Each number is 500 + 40 x the weight over its row's rms, rounded and kept within 0 to 999. Layers, rows and columns count from 0. Numbers have three digits each. The size before them is the row's rms in percent of the matrix's.

# layer 2 MLP down (transposed), 2560x320, rms 0.0437, rows 317-325, columns 160-319
083:505480453535433547527612499495496498518508484441510507476522500540527552515508469426541523487538501517528413487465492522425500460513504463520507495506526504508456510525456463518528477526465493534500452509495522467546406510563435549459398556458458564491480541525463515511501471529478504510569518495493478466521527502500526547512465506521484511535538532449487508523518457481467550485506493510537477533496521504510464518512477510445484568486521523502528540457350491541450516476479540
114:499475558533548487477473493578568514549565559529477528525395511502508499477436511500498495511459489546555480543466508562435449556482465552492500553484496550478509500526556464477481510513566533574475512444536499529439590508523481533496478529535494554462512499489507527480557458508524484481457475493507497478550457548508492529582494485530537555465485553486550534440502528526557548620440535545486450521472496506472539477596435557561494402482525527492515470486512474556528412467467413
082:562477446561474530530559490524479512500508493432474487451505472475519554495505487465574511526497497500482394489446487480477607498537485452512534498529518500476404508475445455470543489539526534483507510515494498469502440473531436546511516533459463517453500505474473558442541503514540495478537505521495498477496532542454532547467485505520479563502473526544528523569461514548448508476510504518531474528458542514514455554520519511467485586473487495488562526504409475508491567469513506
100:473459556492416533493490502467461497538542490527503499454531492494526537484487493482484491506454511453543510458557505526508463500435476541511446475419493466497519526484443447493509412560477485508459495545484481487501537496443447548501554511464488525477473507506517483410483477413489510484470461468512490436540550522509594500530537526507464533522535461530440495503432529445544570530587512530448515514550480559543499479465498488493424483434581528413517489502534529565557518430510526
090:529455523452490532466537517479544532415492515472456485444513490538496533474498522473519507515574480426542481471497535491535545445553469459581525430456517478516474513501454486465509485481516520482469495541503521539521400539537461488489490488491453553516543582509578511500557472515412451387534494473518464499511433514397484562511505514530519517454528499564518498561481403461476508505521506512524450498505539485528474555441542550459499557419479498426462457475445472535472484463588548
100:508561480498511508493497534385526523505501510508428430538540432483573477495538523450501491493489476522504478470501521497456470470423433472493532502524487582444519503490477511573464511508415528608480529527477508448451492475514512543500532612512473465454481505451503502592458431569507466520503503481534473475531480552503543582499540528531514567539518546483511496567553484510493539522489470572512546482473478469593480443455487479511518531459501440511530516475437489566486501527503473
090:526461458541509484534532538456500536516479531488456481511496424525516517514577400495507544517541493436530399465480460533452512491512547447533513484568524440513482485538479435450485539482521482527495486443514543454521429515490527511486408539488507505533535495515434534454567495478466501468532539520479485500490491525517486509460462492517413477535491502428512560564510484552480537514520521517545443495434522501478436513545529520488488611483551507506532553523407516507458511426478485
082:556466457557534538530532486503471528495505496435515504467493470480517557516518470466547502527514507515508422463427515501490530483517499443471503494502493496472423502473466492493528496536493536521502498514501547465517422497523438532469472534500463543487492516481495544472516478511499502470524528496506498468510511517460534527467495516536477548485480497503508497537510507538482556474503524553520492520485523510509468582555509510462482605517503503479528533483382513545476539470530471
113:538460522545403511497482566513483502572487593476415466511507537461504505474515491596568506475521434525494514507485484490584500523530540482500468572486501498435582472513493505480556564442563500511451496497483499516550590523597528477482446597547498516530518509537449506479550495412453568509527532517489468548462465503580504527512502520520581522448471434518486457505438487537531506486418510430515470455552497512482518516554460541445558517497493523615556534500476454480473477522528523
# layer 2 MLP up, 2560x320, rms 0.0529, rows 318-325, columns 160-319
116:530500486497512518564471452511471484474513485461445455467474444481508502411464406461485472490470523492445464414488429538454477496577517529496527480489455477575425455554460467472557469473489509509528424479507460472567510480567443498478502525522507493509563481497523477420481478463533495431599503495465531419473545502538511468453482546487477544518460499554556475514464506544462480522442457499575455473540473583450465427448554601460458490464472446488460532467483500548540484508521515
076:496479451509495556490498477493474445577518457464488546457533467472541570532549485455503481578500538418517465561448476467451602503509505450465502494527442464478485445448449490502461487528471528530477540476503513481513472481496449606513488538493444536402504505459437565478538527460504492461557495496523507490541563564489586508448516483488444528510507509554505480489470522556423503525536519559504481580484532577539476598495506561458471565513548509479565521480460515542510558481553470
111:504439495506521532578516516524491505463478473481552598472509475529464576516505515392547556536539587480477474485491493521430560516546593423594489538495463527475455482516513495521568508528513520559498468444504547499517460470490458500459429531548477509379502497512531516475456502428505472541567425476509488461561564465439560480414486528562475444476527494485487608540514498486506510484557546541526519498422457531514470473524536548484503521523503507486480541529458491512533493492556496
091:530406461511516542493522471575497508419522525517512515410506454508495522528512455481507429534576535466552461482462517528515467477539487433499445527527510465538477493597504431541493467489455521592465444469482450538511437501513422463445451557484434525438493544487526509569514445465468459446556549508429487491463536533484513543536487538482456549548487532473462524543571494547512518428585563581509472516520539510493478451507507497510497522530509483473478520514461478517505519412489528
117:504456515497534578529485454465448500548559508517473529440536484528507485488602487436500497530497470497470510561537413485463560527457524459491446445517525496500409535478396514459466562482489553519416481552507503484490476538527495517482486519482538506507519428470516507502490490523484460448535513390536561545498488511485571590554407529537545476506545527528513506593514490468536523495450548586574527503521458469557490486472457481475512554492534573452505522434467569550463559501570414
079:512483464613571488575550473501517495502546467433540447466527510487453533555524463430581529506502454499520480461487475458503486505483463437510484443510420515517458494544471413540533491548483517569491504502469520425534422485541485530496444530462508557424530478455495549525522416487408491535513498372462543455522526484490557537512547519500478528491420470500520538509493536528477541484512482541497453504509549547496432534492506510461466556533498533494514513489420511576471506423526520
070:520409449575551572482521479490445525548489483431535528470488513550501537502539493488526484543564559451527461474466544535479538459514541435528498500575454461462443467449484452492482497482501561523501479488506552467515467444538455542474441545513459581441510560441436509480532464472540510498506497447497507434534568534527584551519499498549470580502499510472513507506482532552487536521490582550511494535519514518542477585515534555450530572471508486487567539481464499583544581493522464
101:511536519484518554515559468491550487535485448461477513492501344510486524461504525510516515542486537504497517483496540531465516539447531436521470525536457524575486544533481509486464494486460545547428483544433574429449429523438504489451495526491541453478537488521485521450545499540441496506539465377542497474521505546453542499508464500555552485519539508524550512549576485472545513532496472489514482484518557479526455528475555476523524498474547601504478517476479513520518616406494399